Weights of a small GPT-style language model, trained from scratch on English Wikipedia.
Training: a variant of Adam for these matrices, 143M tokens, 5245 steps.
Each number is 128 + 32 x the weight over the matrix's rms, rounded and kept within 0 to 255. Layers, rows and columns count from 0. Numbers have three digits each.

# down: layer 5 MLP down (transposed), 512x128, rms 0.0475, rows 163-262, columns 0-63
# up: layer 5 MLP up, 512x128, rms 0.0592, rows 164-263, columns 0-63
down163:134112105084128126148138138160128123119120034138013193131093134112137141140174154134095088111137082118143173101169141071101131147127119165222100103101153100166137121122106160091137091132122076
up164:121130088122094104122138113098138078091166123167149132133156127115148095145156144148133119166152099098086159171159089140128107112139111145146125069098093158101099101177063143152145084132146127
down164:131173127109147098144144122199140140147061148098109198135106086148114147119067162137094125075129149138147110119124139161123084118149154066125103099145144114120198144122112119158112108163083156
up165:108145127200119122140117119109173098074087054154115148134166103106111141157109151170103116104146119112130141132084187108148141146132098108123118079166088144135120152094171128115116098161130163
down165:186130111115146097150126165145148172103062144119110121125127078114109094121147176148165105113164122161116133141144178100153042105109130130121163102110094137125138132196126188097154128067086172
up166:148151165117207139135137143161139093180114128129124111137153138135173104141064137118121144160179136195090111052176093124127140051098134147118137146098127153160123134163140157164165124173147101
down166:081156157132128110129105103144116091151142108168137081144099111079137163149091175107154104107179143160112136080174120191056156148057173090100185095184075112105114092150102155146152153109107096
up167:111158135121104113073128081123125079108073106165160166145062125161121172112096145135162145127174110074132103160148176120109134094167165130127156150111153097149083116188082075131097137107125110
down167:149120087051158114121145139138168114155117161077193156127132131081103144150136183140180169148163123163106136055121138087133123087126166148131111100076136155175153092126123170125132109128124146
up168:086165159096123123135101099140096128107064171131105137183064190139153103148076140098159108113098164186128135112173128191184182156088137069143056166093146066135163115160170101087058099112135182
down168:077132181108065145084084088097123088189101098111123126102102193107086134132160178098121087177161141120151191117183143177107102146192081162196093148172083113168158126131130091145118171129182109
up169:183111129110178117142139157119138034122219086069132124099159111132161128128101104159115165099080128132100124109102147143153108108116143151093126169109182154132099121120118089121153116129134087
down169:162184119097146134142155116168115150139111143123173146152180121160085187111070106085109142139125135150142157193105111074158120117148160164140146075139104078086088116158166072073126112091052165
up170:146086124186101159130185120143126132118125088137063136133163123139159115147151122158097159144086174153122130191103101156142159056157165125150138093147171119098123224122182115120139110166118127
down170:118122130143115124153114144108150150105172119163109096162130138141120136095100099165107143182155108105126111170078122128158145073120194096204133164146169141064120134066090108104146143114176112
up171:230116074125170155138113125116197143135184086076129127105155118158096190115087092162098126193080156099109182134119131186163124083088171136187152125133159123134176071144154081159147099126120125
down171:133123145085153146133155161129134160203088069129129128149138067189115130104138181045106082137120201143187126153161105094146153084113161104113073145175132095097150189163140101138157175147075140
up172:169153113135141125122174116141154184116157173085166145133129149148095135179105173107108107153117049136084138104140124158175145115101183079067163137112120125085163164057171084138106174131135113
down172:134166153092113142111206078116134143159130128148139127143190134184062200125086241076138075072160145124132153149119155060146089158141104136089137139135099052083148121148127069112083124118091171
up173:177117107125171125100144120145153137131132177150161127101164191126171145114120113085141174158121106047116163163149154185122152159161135093171129149163126135112132080158070130117062104151109072
down173:133106123135155086138150150166169101126141112088092117102085130116148087146114066126117078149109152182164115074142123109139096112123154092111168124148092134189147148228156102143125189124086135
up174:120076098143131076092108114068205144158132115092120135149090139191130141084153096107170140108098174133179090060134129129097165154112163147107143135133130114153129185101139079078132155162101099
down174:149141147157110130129175118139105169099139193117143090134050144156114089103144146154071126106123128100123090126114106141140148118102136093156111180132213138109154187135122043137078126138113158
up175:116067146133153149121145169156136151173112120097103106077132131189166107144101156142128116134102167136119086180115164146146138140094149092066168139116106147097098137090156169157126048098097137
down175:132114136140154135170169161130124118143101225121088101159158157118132112154144076100127160166106136126095124121100127185169126117179188148083106104108138134089082109039096159143114072144085102
up176:120141109143093140077154093110094144125116094109136142116137180128119124162131200137115120176091114158126141178096125164153110104152133108139169121125234082120081160117091073099121166111110125
down176:095163157151102129097094143128067102131090110181137215103166116120102121159123183135090157134186095146068135150139121111138050047195156157081183154095118052148140101112118132135166113137143088
up177:160101098184110119123113146138161119118194155152185158148137183151161127124145166099062135161085084181169138137091107157079189168096116088073115154108130083157175152134103092144166113170148070
down177:160094078130119093142109125080171155106149184187166158130130133122041149155064229110073165218117121156095164140133199151118118137113062094134120129109120092065109153112101152102131170157109136
up178:100132147100126121095143138087193141154183158101162135074140104123133151094142128074125076159088117121133124154129120108105137106126138120069107163123149144114101159094077137076099111107106168
down178:127121132201128159076173130153097109116137165081131099147152187104125176084143101132081088128130124136153161156068089144098111098154142117104108159117156117192158118154137123131095134075174088
up179:113106139121132148119118148132133113123104132114108111101096102115141107127162116082192130128195110178185155103117065096108144151101093144101123099153210180079127126186126165130133133135137081
down179:121106113113121121125130105139097100100079124104095164111180066169104127173134122158153092164150072186088110130148083114124165126084131135119126108134116129171165091124087084139132159120122118
up180:158130137121168105126144113132141074146145111100181100074132090083156176177130159160154122124087172101104145100154143129114126152141136148093144150129127178122122065150112081143137107151130140
down180:109149144185100127130115086096066159103112174154073168202082142165144074083123150118118155112114109101111094164122088121098140150154122100165107148068174114121163149098140152084052147119107151
up181:090109112066194151105100144163145135109145101155188128108096066125211154111084093114172184071135080082108128109086148205152152131129116110131167125100205194087146137143152156107096056142075097
down181:132125107152126119136119109143159125143181095141159135126178196134113163146093115116120100131153152181102140177163113157109128145103117109173136145150094109103121087090124060187117066153102200
up182:165109167130154168129113123123106148142162135131149164178152185137201106161149188120111100142127136143157070182093087149168128144116161146114095108205137139081149092109126124145095119138119130
down182:112164124142099127133070145108097150143114146164127100126096105197095128100142132114142162072085186103147079146130139105120135227113152105117126196111158088154153156160169100126077162160108132
up183:222171080068211111107160149174136146118153153073126153154171172149097100191088090116148130176077129134167155196152121114132152123157171116051124117150099177072078113035101165126128191203212125
down183:193132065115206055160189166148121159117109196154154104146142119149021127091159116171128125134161103110182085174113126068096181151156158147088150160112141109131131148118091009121134131125093099
up184:123133138131160161092148144125155157131136180161121118146076152189132076067078130041109133195116129206136139074082098158136146143119165123139122131097175102117159195134097138118140147107139203
down184:122127142130129119142173090150139143138136189120123182120123163139087136064120127053064113181066138112132137138111196180131169132196136127152110133139136101114167144026092143085101089167153137
up185:158141135098149100089170126137132095133159140058126115101114161113160107136153143190137106153114120128076199104161116119140109099115143136106128089104130164172121100148087158110142143170163170
down185:150146116190149053149113163161119142124131116081144178151084161137147094122158156150071116139124100098128128145153062098175091112198174160127126151114132073134123117130120114089136146152169148
up186:130107077098135100134110142153144122069136167117145108082106088133187131120114110159170141126108166145079125117119164142149097127096135121068150106122105146120088109147083135157157105097071158
down186:183098081126209039227153163114150141145112082139112146159131141134131158114153168149096120133155112092142128124104071121156169080152132133130116169117132121114159147137137100118110121139131111
up187:107181171134073133072120104111113078155119138135183105131081115135078190125119146133109105155139112134090167170123112121093137119108125131139194155071098084167101099122144121108157107139126161
down187:107098113124140081121164142113134147120195158065140125121152133100154173129087179145145169086172202148155146157109121126103149151191112122107091186098117240114106097157137185160108155138146087
up188:146107135125119176102155109081132152136143087173208142165203145121113172065087170117091090092144167082092180199069090141171146078147153079137146174171131163166101120105123113125131112117149092
down188:103088144203110141117110144078174048120149111105127139102189068155153161130123107124109040141149128118171132107149171096154195095101134148107089121126118195139146177139135059131123126115206125
up189:105083047128143140159102139109152093058138169138147142081030103164233134169180138073193145132143116143153132118183153117164146126113105097178154153098178184080174151085089111141163096128155066
down189:093077137155158116131157108169080143099118113134119160092130184130081119160077139127135117148127180188166165129182118112162162090056127153098140144147120140152146093099121077197144077109088175
up190:147117083135162139168068153122195104088202079127112136131139143129145198151120087175086096112164161177096130182164142166146129154111164109225170130204113153101132107067148099119121101153108155
down190:095128087126126119146188115091140100097130127148041084105110091173086097124126140100099121148091181117129096068168103056167124085164124149097084155091111113126172207111165119140166122092156164
up191:162124148103126144101132130075137094159120177112074139092127086187152124151107048179124138150135163097091130129139129148178138071152175202093129127121086239080088158135118148119055135125106173
down191:119124163049104151132112138162165095164092055159084149172182109152103126146104139153110119116114179117085146091092143136180114101062048126155125107118113170116109129057110182161159110123107127
up192:163089135131131126142111112116165140111159126155186143153123131074081128146086108109074117111109067089139133061128129193099164096096122145064132137148098120104147139114172123142128102161147140
down192:141167120113145140155130119117095112119085166118129118150138127131126170147097092140107135074092149114114187116133158083100134067122069110067185105174122133084100049132155152166163103128134181
up193:134087120100193119115181136138185130147115116172136136138132169042167099100125074131187092090137106117160093113146160134100180106128125135067110171085174156132157115122171129132128126098123174
down193:078088184120082178074099121092098113160122120127142186116166087078181118159070174186144112126122118103121157107131144152117167141167149151121105108139097120157171050139141159149186108108075129
up194:091157154107091195071149093118118104113127110149163146157094162179114141100121182123094130089063115106127143133080099168130128149100110113104101106149129108136150148134145104153109131121092098
down194:140169099141127101178143147156071181141110202126130085136169112130086123152147146094163185087096123127109139070055160198138078123109061122101118093118150137126123150082104169108114065110122142
up195:109169158161160152143166132163139136096097087082087132181110090098218137173150098088164102158167124053126093106151156089124172142106138143116101123136125142123177082077179136180095059179121182
down195:117154174132090117096084065117154121123069144126128136088166145063164093108177136067150191141139095160117119105148152102138188088160122141141110092151114069169165052079120163141145144111084138
up196:171166137119119185141106117122113061160158102091112155148114111203218120165084131110160074107086142165084158080124102128134111129134127113191121129185171101152103091100175188200145126114135159
down196:122138127091122115143101118141130108134099113152100131171200157146152134123121065089151122128112162116099158129106067093095115092176125131151151120162112061125151099119051110043156115107089137
up197:119139158109102087156151105118145150161125148162172109097096129111184136196127141184116094164156154193080205154102144130120183102115179098097121155125174169153104097123086118175130059112164135
down197:100154120138107140151123149140128176208138147071140140131135074123170084140160115086147094101129112190093149125119114103075208156076124146070147159118136189069099093135107175039103102150058141
up198:051144196128123153117138112094089150138113147183141151163080155144134129108087175109093088195202115144138111144075109167130163151119128120138098166123149077120131146087137127109111100121159160
down198:090125143150089108120087093083119143128125114185156145091132163141128118106176180067123137094098124091170128177114128129115127215155106122146082201124141085097173161108113111170098110156134132
up199:155124108155110082082152124120161172155091115157131126136154183121104082142088087200183099157066128164102157074108123103131161081146103174105143088082090172160148150172061101083168107186140108
down199:050133110130105084115126131130085164168169164111112076100102130121138158109158073158115128146101102111124151127092089088152150171113160149107131085128209169065186175119076128138134078153165097
up200:140129113124096075110131125081090179150078143128156132147072136191112117144060183114150127153138183102164107140111112115112158178114136145121109186105142073158110181127129117116132141176094167
down200:108127184135080161130090174152098137127123155076141137147126096110133087118078131102062094052121140123116099072148114185085134151109148158136117165139129088170173131084110128124141098137124102
up201:178090128161131195152156140104129164114164137119117154108112090117125113117188142099096112117173155112137126145092137127098143087119167186155123081126149103180155155135135137115157142177080147
down201:135125126124075148143082125109128141122166139151135130107153116138150105134092136067125110128105101086105138159120171112119091090125127091154092117146151116119111142075100132125169114153106079
up202:176121084171156168098155135149167126122141132083138130128171169139098159111139172112142097122097220147079144115089133087155122144142129079130138114099120096131178095099124134154095167083034166
down202:135127121157095161094176094146083141127154139087108183164099193120172118177128129113095124121074095103086122129094099124144018049114126169103051059133114091127135141062065090107144129109117114
up203:122144136153122164076159102075074083079171106114212065095104122187126167093163120151094174113101068096144162119105132133194124133115159146053095150149086110137158150116119113088120136083133153
down203:145171164173083139105102104099106131173099182107200098146165080142149145107107141051152168097144126150116102155147206118131166182192131114136128108129149073136172109137130131076130113107108199
up204:138192200151101176049160042112107121093148088085196094135127065099195103128168174095149106126091090176114094122057113121124130086178147103073182099191088107066136096072140108161190106127087111
down204:099129146192096139148148084089072173128186144190165124133198150091157097204152178118138108120149129158122103141165095146163121101113119151136175100192053086102129026095190096142091106052115138
up205:074172169113146121128128128147145108098189144108087099128191170185152128075106174156161143126175159172168129177128111159106125112117106149161112131100124120142058159097179144109113103151096199
down205:118115174104115162111104092088105106081132118208116128139213147160164117067159114128082181203129117122145120063113103135201134100129079160157119074092099159128112121177187095139139098135118160
up206:181147114080108128141102094132126105123181156141148156067111073125145139180087155086057119080160025146149137112112123095151145113121118132166157126100232065101162113188092054125161128150172090
down206:112136147148136123149138121157108127073104131160093074106150225136127127097182174110203125085156150100119123127104170135106104128128049127089121156133099128135115125070133146106097037100075135
up207:167145103094162121143117099132186129161123068094138115117136054137186157136090076144195107169119165116121136075129109173189116077112094078216156205145069131080146120115204099127157072083062121
down207:129147098140139107156090167103128116114141135097116198127162145182163107184124142103055140146172094132135090148168074118079127130154123118130088121171139077101089111059114163142084128158080108
up208:132155103114139115147142151135135104084134130169125125133113153139174140071087084111161104189178114130089069120115122164136144133138150122137064121105127104098138148083116143075110106160141133
down208:115104119175078151119090123128108134123090132161169168114126190134153143095128142100119111106108138110192102157139132157111103130146075121133138166086140118149149124140168096131132118103103132
up209:159148077158130120179112108146144154120105123143131104127180098107144147095155080080151054091182135150104136159076150129201140170127175143156146116145175127087148140115174101174087053190123116
down209:126148118154144113114164131151135130147017175111054166149146120122091155122126092094178129127139149159125127151113167132149103081176202164111064138136122146085146117124113096149125092160181200
up210:118110115146152111143175096153092163118135158114141123141142131113122183091097130158146121081136160030110096127049099117145124144128066083094120169217100112132122155134175126124104180125158104
down210:147083090146168103172169128129180156127121148168119108078111090091141198091101057125149111124123152111114169096138182117095154136129074098118149184115141149094157124146129135159195207190157132
up211:164118171121122127126129129109080177133119154085084118136169172158080111094122112161130159151106135138128110151110165099197133107180147124132163228124153087116125155125064081072084104147184061
down211:145134127116171089104158112175112105149119149115160085144124153146092114111105195186089085154076119120102138147129046114139132119090084155120166143212109126083103111125098155155166169109122187
up212:201086050082154180180148149139161144093162095142138109130172047183181157101128103134142105120113151051126076167122121178157138108120159077149127116135168148032166119124134114136117129170120180
down212:104101119169138111140139160156109108185098135188208069127107124152197107179132127125188162137128191100130144108124141113073139143196135086087122159133112131117161099132112140112159166111141099
up213:113145146124068094080161113098173122132116073111100120135165112191094107153123183196099136175106173076121139084059131126132124114124106158114110124116156101103086131127066124156108182151125116
down213:139095108134146109152150134134122122175154132161078164134137113111099115128116147139149098162214123134108141165204147143128117093096154163121120145134091161121170082121155162173184068073087215
up214:154163162144088146130132102126124179152104149067103142130174147186121127120184213093096050139087157157109135173145151121219123107172164137140192110127136142060155169149095103123148146143122091
down214:153127129115144080160118178173147094165151135096149134153192078092120186105093075216159128094149143170083149112157115106111058158146097171080155174154128128128122103138131175159165068110163143
up215:150133158168117142088152102131122114175101131142164065146146217083137074156114101157161091092093171102113155110157132140119121108171140112081142114156111098182107166173136129129074174157162125
down215:152137111116137106148214172193122123110090163178175143123159157150130145111174148099138110139135121103123157169048125167126111089120109169084159192115114124079132113080082079152147124113135125
up216:106161120041137088095143125114150072146101174112135148159139167105116140136153160163135141126086078166138134112113115153134165113192132109095153101118117113147139106170133099120087142152157157
down216:114101147096109129114137128121112124135063128190097176114130160146066133141150108152120232084069149119165169118114112158080153130133070137159087143154110145138099061128085141105112067159081158
up217:107153145136082132075134080077117068129109109123154144121142226187128099131178141149158196077149131072125115164167114123041134129156123113159119188114118139154063096144109118131121121100086120
down217:117149088070149105158127153133114126110116101111122189155142120115134139149213116127210116112149118147089157108115196162102131131068100121090125101146104155069078130083132147070184153152138182
up218:150083142107162122127100104155128153116126119090136104151117172144255149131123192074148190125142089155179162168098087139178127142103114110150156142145150120144140079127111132124068171172113082
down218:091115137111104190104154132083157061149123096152132148157140168141177162147197115070130153100198104181088157114116057101154112125122178163170117116107159131121159126172203071156144128149156110
up219:087133103130122192082130104120128192151109146113156089100168097125165147137065116061145108089176144111006123079107120163130180132108130150169148185099091205154056088035031143158117025162114166
down219:068162127116111130133124089116142132077138141117140103099071097139184153177144162101175119107179125112065129135162130221135171112072119111103193152108132173145162096036078172144138114127085132
up220:176145109156145134130139141188094147130147098146124089121067105181162156120112180090130108131074146103148146149131127090183142152165166129138129157113141136137173170157146120191157118120114160
down220:117106113169101147146072141151111108120124163142118188143123181173169126157121142132069184125161152143182122115118044141146151146092124107172152149158161097129201142063102090138092116136114095
up221:146105066099154100134144139117141156121164178098109104088103100154119130149157086114110130137111062066117129091093135128176133185131119128106096145129117169158158162144111183149107131121137091
down221:113164107144140086145111143165061106131167129172107133161137114120130153157143126157186158143181089139141133151110108093186172112146191112143146114110133167114052107179169081171117094095120110
up222:173183161158125106085199092124119121070141080168133087126145135124111137148145113126119092082106137052104154105181121113141133105155110111095125142090132149124123133141091167107150140127189137
down222:144094103093156102154129126103132142169129067103096141152166145156119118099105217111060169122138097156112113151170079056134147120157118154142114172086164101113117165122174123113060092113083121
up223:156164155158152167125153138099126111095128150143124097155120136115092128120170108111133197136073192180184171101166123163104143089130178185091178082145175095157183141159111137098151151102122189
down223:128098164162077153100080101076136103099181082125133160118164178115133138131155084142118085169175149090149126127112118124119113135131075141126097179190111214143163118060131146137151139160190049
up224:112072181105119144118132114100132098090121172121154155141145156107132143188097182116127155143135144171128104119132108179131106113133144166082124136179095129131134137124118115075108112149083131
down224:154147099141141099160122134136134127113129087169100122153099153124085125104155065161096120139099139068142115122093125137165155150163148065188128163079160169135124138153142170142158137112150134
up225:155144112089175143113124125103152146124153086167120106120134093164109161049078109186154107135090161109105145170107117139155140131111148150154140189134142128134155105146138084103124126097155144
down225:140137114112122146151115151115118136177109117136144097170202075133162095088139142078163069136139135152167094150116140138120099106148091131133108109150153093117162160118113148146168139155187042
up226:098125123185139140146136162099096096134119155137108120086055176135167187128142167137148086128087130151121126092156140127120153119096068064100163098178175141143155113121122155152070158098099112
down226:117166147125114163154118097086111063167178110108113147185192170164118093184076152141110073123094122137145133146112104100109097120092112163065166088120110138140084125142071097155122158093193163
up227:122213184102129195050138152170137100156163107069124070179089195214199132181115134132122156163142163129148163097103088154146147081107165149099167081113158090131142112172156116172151080114143161
down227:139149194120084190057045163116102100149127122141118124138167135134126121157096166125123152156060139141076175090105075194147076084177093200097119137125133158121203144143119149142127084181152171
up228:190125166100097082099115099040094172132118129123108143164255091145115143074119095137120119045128081060084138145128126118144111058186150134101137126167098198134047162113141181085072112137131135
down228:091124131055104138095064137090148076157166112057056190068112167173121124131136189151138104125129118110070112144184158174182082127170132148126071105192093183131119095103118172149118193128111110
up229:142117115103114095129117144136162148183135128113069129088138186149160104129101158156185138105065106097132125159124153121154152128192113116162087156151149059116122147084165183088117129114084113
down229:074131193169079152111101134119138115085161106079161115144140176123154119109153068092108126112169142071151136136125141140115161152101122095102116140131099128122140120139090134092134171151194098
up230:105125128133133133099130065095123149141117130133114133096133161074113131153136174118150183120145119119106141146135114152071117140111103101128125069205093178080058092110141122111122129112077111
down230:123100074105165074162115169139152138141055087120066123148170097130100121116133143161111144084186164136145121118150152139150145171129143105130134148147126116176133089181125192211122155143125081
up231:139140200162054151064133089089111130149151103116133130127192167113093127105113140152086100123110108186082102140168128099120146103124105173118166147110140098136088093121130103133108102115157137
down231:101119093098149098137116118111126114204119162179136138123129126125160150138104083121171212155144132124117167142102129108121106113127120145123145156145094191075163075096100179145121060100107089
up232:082147116115100140156149143116094086111082138146109126092130081106168136109156107120153189086138146083112069080127087172105148152191075147118128103144094151147117077091091143170079136168114049
down232:089140138066117118127077132104128086170076112159115132127171129133072118141066138142168140149195146162107077078134155172129129130110065145146116103121106103145058133094134096184090153169094117
up233:119095110190180183097160062159124067112148151094119121103053151132158131096091113072076043137094153134183136122084090149147107110135152158054096126158109161181140226062058057104116062084075116
down233:100132155142103140099137098117099108120140134027155112162087124159115135063025117130114109085076178111131160146111158197112113146126119073026075121123102194100174211076137218143122121115161151
up234:125146121130136093120136120112141075133188163104140084143084089133147077103080087149112075163152145165112116135104092152133086052111135105143120119161145124125132152075126102056135093121069142
down234:133146111088120131125137179106145129148118152078143105163082115148153077121081165117063130141109147144150101181113096142093128155126169105107105097109154115083105142105142205074139141106063148
up235:101111099110157102120135112103205124071104104142123171157210137115101108157051089099116144059124174149127139163124127138107136064132104087105132098166117174103126138071146110122122103128133102
down235:127112105123149119141117137130168120045121132075152076106139141107174132110131110149124095161185159091144145113127167127131124112133126063160150123106154159182081111117123125138108148114129121
up236:088129142073173166099131083099144114108115146119188136168083112167145175056127132091120053175126129135137064157054079154123153158159146210088119091131094134156143179091078101082101144141115151
down236:109120137141090139096104092057112155101130179133144091075059163142113145050115123092151147036102120094151099143111111131077148179110156106145135150158188100126146184078143110135085116133080090
up237:177093117170110163084114125123105084093141127141146137182152150182113118054158105160089140140106110157137157175126131081115134149081120165122202174112084165088119107111144132121141129098110112
down237:105183147154129177070095112126070087172114091109116137158155170108131114170109169139159118083096106138118204135127093083148070069151115168169120072107071138119073116162173100113138123050136112
up238:154126109179094130149129160109151080184119085089095110124225114109142169092152106137124069164120208161080108128121109116115126099136118140048155126055113153109131110163149115115100119133133168
down238:147152119097152084136113152076099129089120130114152173134139145144087042148105156147164082156140104171140136105122118110113073129082145151090114182117086139172169134087085135096097133143128177
up239:107085128086155078130146117127141156097130191090119125090114112109143125122138116180153145146145126150077174114156156136121103093092115134103117071166082162134079082120087141100112103172091150
down239:172141098169199045198183156131123136153114090166133145129125133133140136110149161093060089155145107106113112145120093119173158108161133103136152185125145090169175148103144098164142147141156092
up240:091135150092086149083136078087123137109113103164185169117104071112171177160117090130097046141123087088097112168080114157046152136094065182156097103162107130148082163127170147130103110133112153
down240:094190146113143063139183095098107152157134156150132110113085068090122183140093100112155184078110125156119105093092114094075171152131159092093116089121147155161124075126179205121098101115084125
up241:080095141135110178096126103109097093098168114134156105160164169178103109146140126121137094184109097091171170132132106159134117128151161075152144127162109146120133108096077094089130117093102104
down241:117145146135076148102089115105082139142145070143139114144121101130085148113132124122104075114146140168162099179146129098077137154090068119135116124166145091133152149108104170140162115095151153
up242:143108145118138159109140117139116135106095131132170085130137119160143130160191134078131163144051120122131195107091103165073144070117128143124137162112132146138160123173136110118156145155137088
down242:132181138147115149135158078107081136122111165078159129132151111141131092105157171157117124120190150140148152149066104182128146153104112141130135096157118086144129118139107105138112077121125118
up243:117094096113088183095133125166129149141107076129115120160173113178113090101085073119159125142134177112083125148118175153178157079143094116153119127084112171079103110144164156135142116103140111
down243:097122162147088137139106138132128087079152092132098128137147153147127188161170035139134118204165090089133159081054129164142126112099118120179140097100126107125100089116128148130154104103184123
up244:132163106152169187105150112131154154133085162153123117111140123222131093098098158082143145140118131152174162138094132133118145106165173108120152126136132081082148117123106104104087150106108140
down244:112122122136096141137148079146078117126093191140109171109125132178113114093133157049119150129101155112125131119114143166142138161202173114154115131123148067140124131099105163028058099164101114
up245:127135194101062197119144100121116111177111168154162161127150110105140142068162159090107141079074099102167128136152098121079139055141134106113099143200200127114143103153122102158099157139093143
down245:122186089164123089165131128110077082150100087118082135143120102182171066122070124118115100130125062122111120113130160154128097124165117129158169147094108131115129147088183083158128117092142106
up246:128113196130159139057142061069153111125142145121109159101145206123191106143131133199163174172164111132177163177183101140142160136128192111166130168096126189115153122107134124179119096154168145
down246:135084131073146089128125126106119159091078063101140122145150128064123114140114104148104143061143110100162137120097099181064136111092146123130145126114099142148202148116171105142123173136068204
up247:119134154145127131129125120067109097148129171172155124094155098181158098140158163108148178189118093142110148137131112075189130130094153158119183131144190130110075144093123130106176113150091085
down247:161103079114134076120113118164173123169163187109142132111094111102148101143121170214186112166143128180082178095129137091104113124117175151096140038131126120167162105164116162103176157140109104
up248:139108100139142150123159108163096162096122135115120119126100126136117121099152175084131130071109116160175148201143011066146169154150141148173208075089169103120155087172131131158166169031136165
down248:149131143098093167130102131175103119099116122140124139107063136200150133080074175098069106074130153073176129053132114144125158190161095054181155111086172128151158158108140151173076123159108083
up249:143136047168095122115131148135163128140129164141173141147129114104123137194082184219157065085118115127157136080069133125178137170100095141124083122155140068094147121093173075162136108168111122
down249:132137141088121138135142170101111199139120154078101134178142179115094097140030158119158113133099180123150055124106140169080119095136157170101128129145161156168174126127106141116196112136158158
up250:156167103133125136137152139117110125130123108174129103128075075101142116142159096080155080132147098173075095150116141108154132130141177140061114113185127147167121180133154160096125075144116110
down250:107136125149094118120150137138139142169107179112114126162105150134168129138206140115167152117126133119131142145153108117096163134085161193076127094142101140084170110151138125098109124159135178
up251:110128191197107076175128121113078144079127115132118093159121129109159095157172164111132166103049097147125080112062156153103146115100173104151096203077103126112173099078074112095129161121109130
down251:122196145132102094163093160101107096096120141124140132138157111205123155170111128112171118139161152124131113160113088132155116081130188096077125135137119169141104105089036139203127152100155130
up252:181172186107098133128153163117111114082066061079058108137072076135091136131162090144106136146093107102121161100160096146110156130113179184182176104177088171182128148138124170092159126118074196
down252:162124144173118166113128099103139154076122219137108089019120135119102096085155161105186138074075145144114106123154187090154192112155140129088139095138157083134171101155094164083137168145091183
up253:145070121137144114154143098117140101118135125182107124132108074104083153166163076100156142148119125087163134123128135179126117099148150108140102089131148182123175162136150126163107099091104132
down253:126125120071113141109138093132158120145097109080145151146136166123164152128145077177176134181172117085126117095087121140112156155155177149144111097091088080099151126077127110094099152141147126
up254:091122137147168149078136072102138163170161161088108160091081175086073150153142173150108160191145162100115120160162097121109163175141131173117156179159113144108094122061109061140128154184125090
down254:144121098131140098162076162129105192108087098122127087169132131108122099102117188169155135124149149131164152172119128113156132161148159120155165066167128149109098107180166149149114160128085128
up255:202128136110112112105120086117162115117113129106137097111127154159084072212125064104094125107074117176156115170164092096114141130125132183145205156100102133186160119183130116194138162135175155
down255:116191143186060133101100122085060164074176162152144126123178103156162105141121169072122119098124154124146087192104107161119117120177165121126120114115140072097153120121055141113102127140093086
up256:136152150086096110111150116126155166135190156130162131105079141169099190115114071110151146135165148123169176141115111131127138152099079090140140095127171124029135102197226101104085105112078197
down256:084102118156098104133103074120170081166072122171188175139170055112130127098107128187100093120140158111110138228130190081099114167120152091095097085109105147144118088083135112110166138164125121
up257:159097128158157138102122112133142094122083147113099120110066152130115166072117123068141113180138152142080171126182144091150122111177182101074148178131091168138086126098113110114134145125166180
down257:148135083108177028186166164165174233159101159109161113082083141101116089164112132121166136142179158167134124151088111214147080119146156125099186126156143164102122135126166152093089125134132129
up258:145154087092176122122117139157102123148166119099141139134119121180117124098077079192185159130069143091175099113093120128192126112095167130160154137144126137098090125111139124136114142145182099
down258:095141103118167124152124185168089147153107130182158122154174122130117133097088142116147099140129156148164097176186127077089169116162118143103124083140109090063148152133173110130150102093093161
up259:174121143117177107144133109147155133132150136146127114102152133135087146132095163144148103157138107087096163134073157160195114148119139094126119104204097168105092129078107126179090126206116143
down259:137189110172141118147160113133167154120111130147118072154098123136142079134132071137138133164166126170137111142084141168144148133136146110145147173169117127090091175104149118161135164157127126
up260:136090129147104105146103112140114151132131162109157079100161103139103093115112184176160079099118087149150119130099132091201120096158144172108135128122157055120128193107153129148110099110143096
down260:168065100124156144149181128140143140143114163170150062083110138113136119111119094125175112099071095152111105062150122172142144102089093122168076136186150069162077156166146131152121157125132138
up261:117099082177102121149116122103154143128112153099160130083130155126142085141176215134133105138123120136130056157115139205193119096158097074159145186166137167131167150155106054135126132110098074
down261:075100154103127115117071138120138079132160116058120135087114139107133118144160126116152158093128140133095089036185123134115100119122111092177114153109126113150152136095117177073138207130139125
up262:155105171149160118115136093092106170137112147151105140151118159082134138124095141119105200160121102130142028135083139195068151074180154132086175067134114128124079143109166143143112151142161154
down262:087116134111136129127133085087140098157112102076153106139122145135098145112129167143147122147101135114162106171182091138132116159168035159120161107165070144132154074118150151130162107127143145
up263:175141120132109125164141134120091180164175155080181101148143094143093142079115107112130167200170154153063125154160121084210136098145154128154107154183155139119140141080143152109153156090124077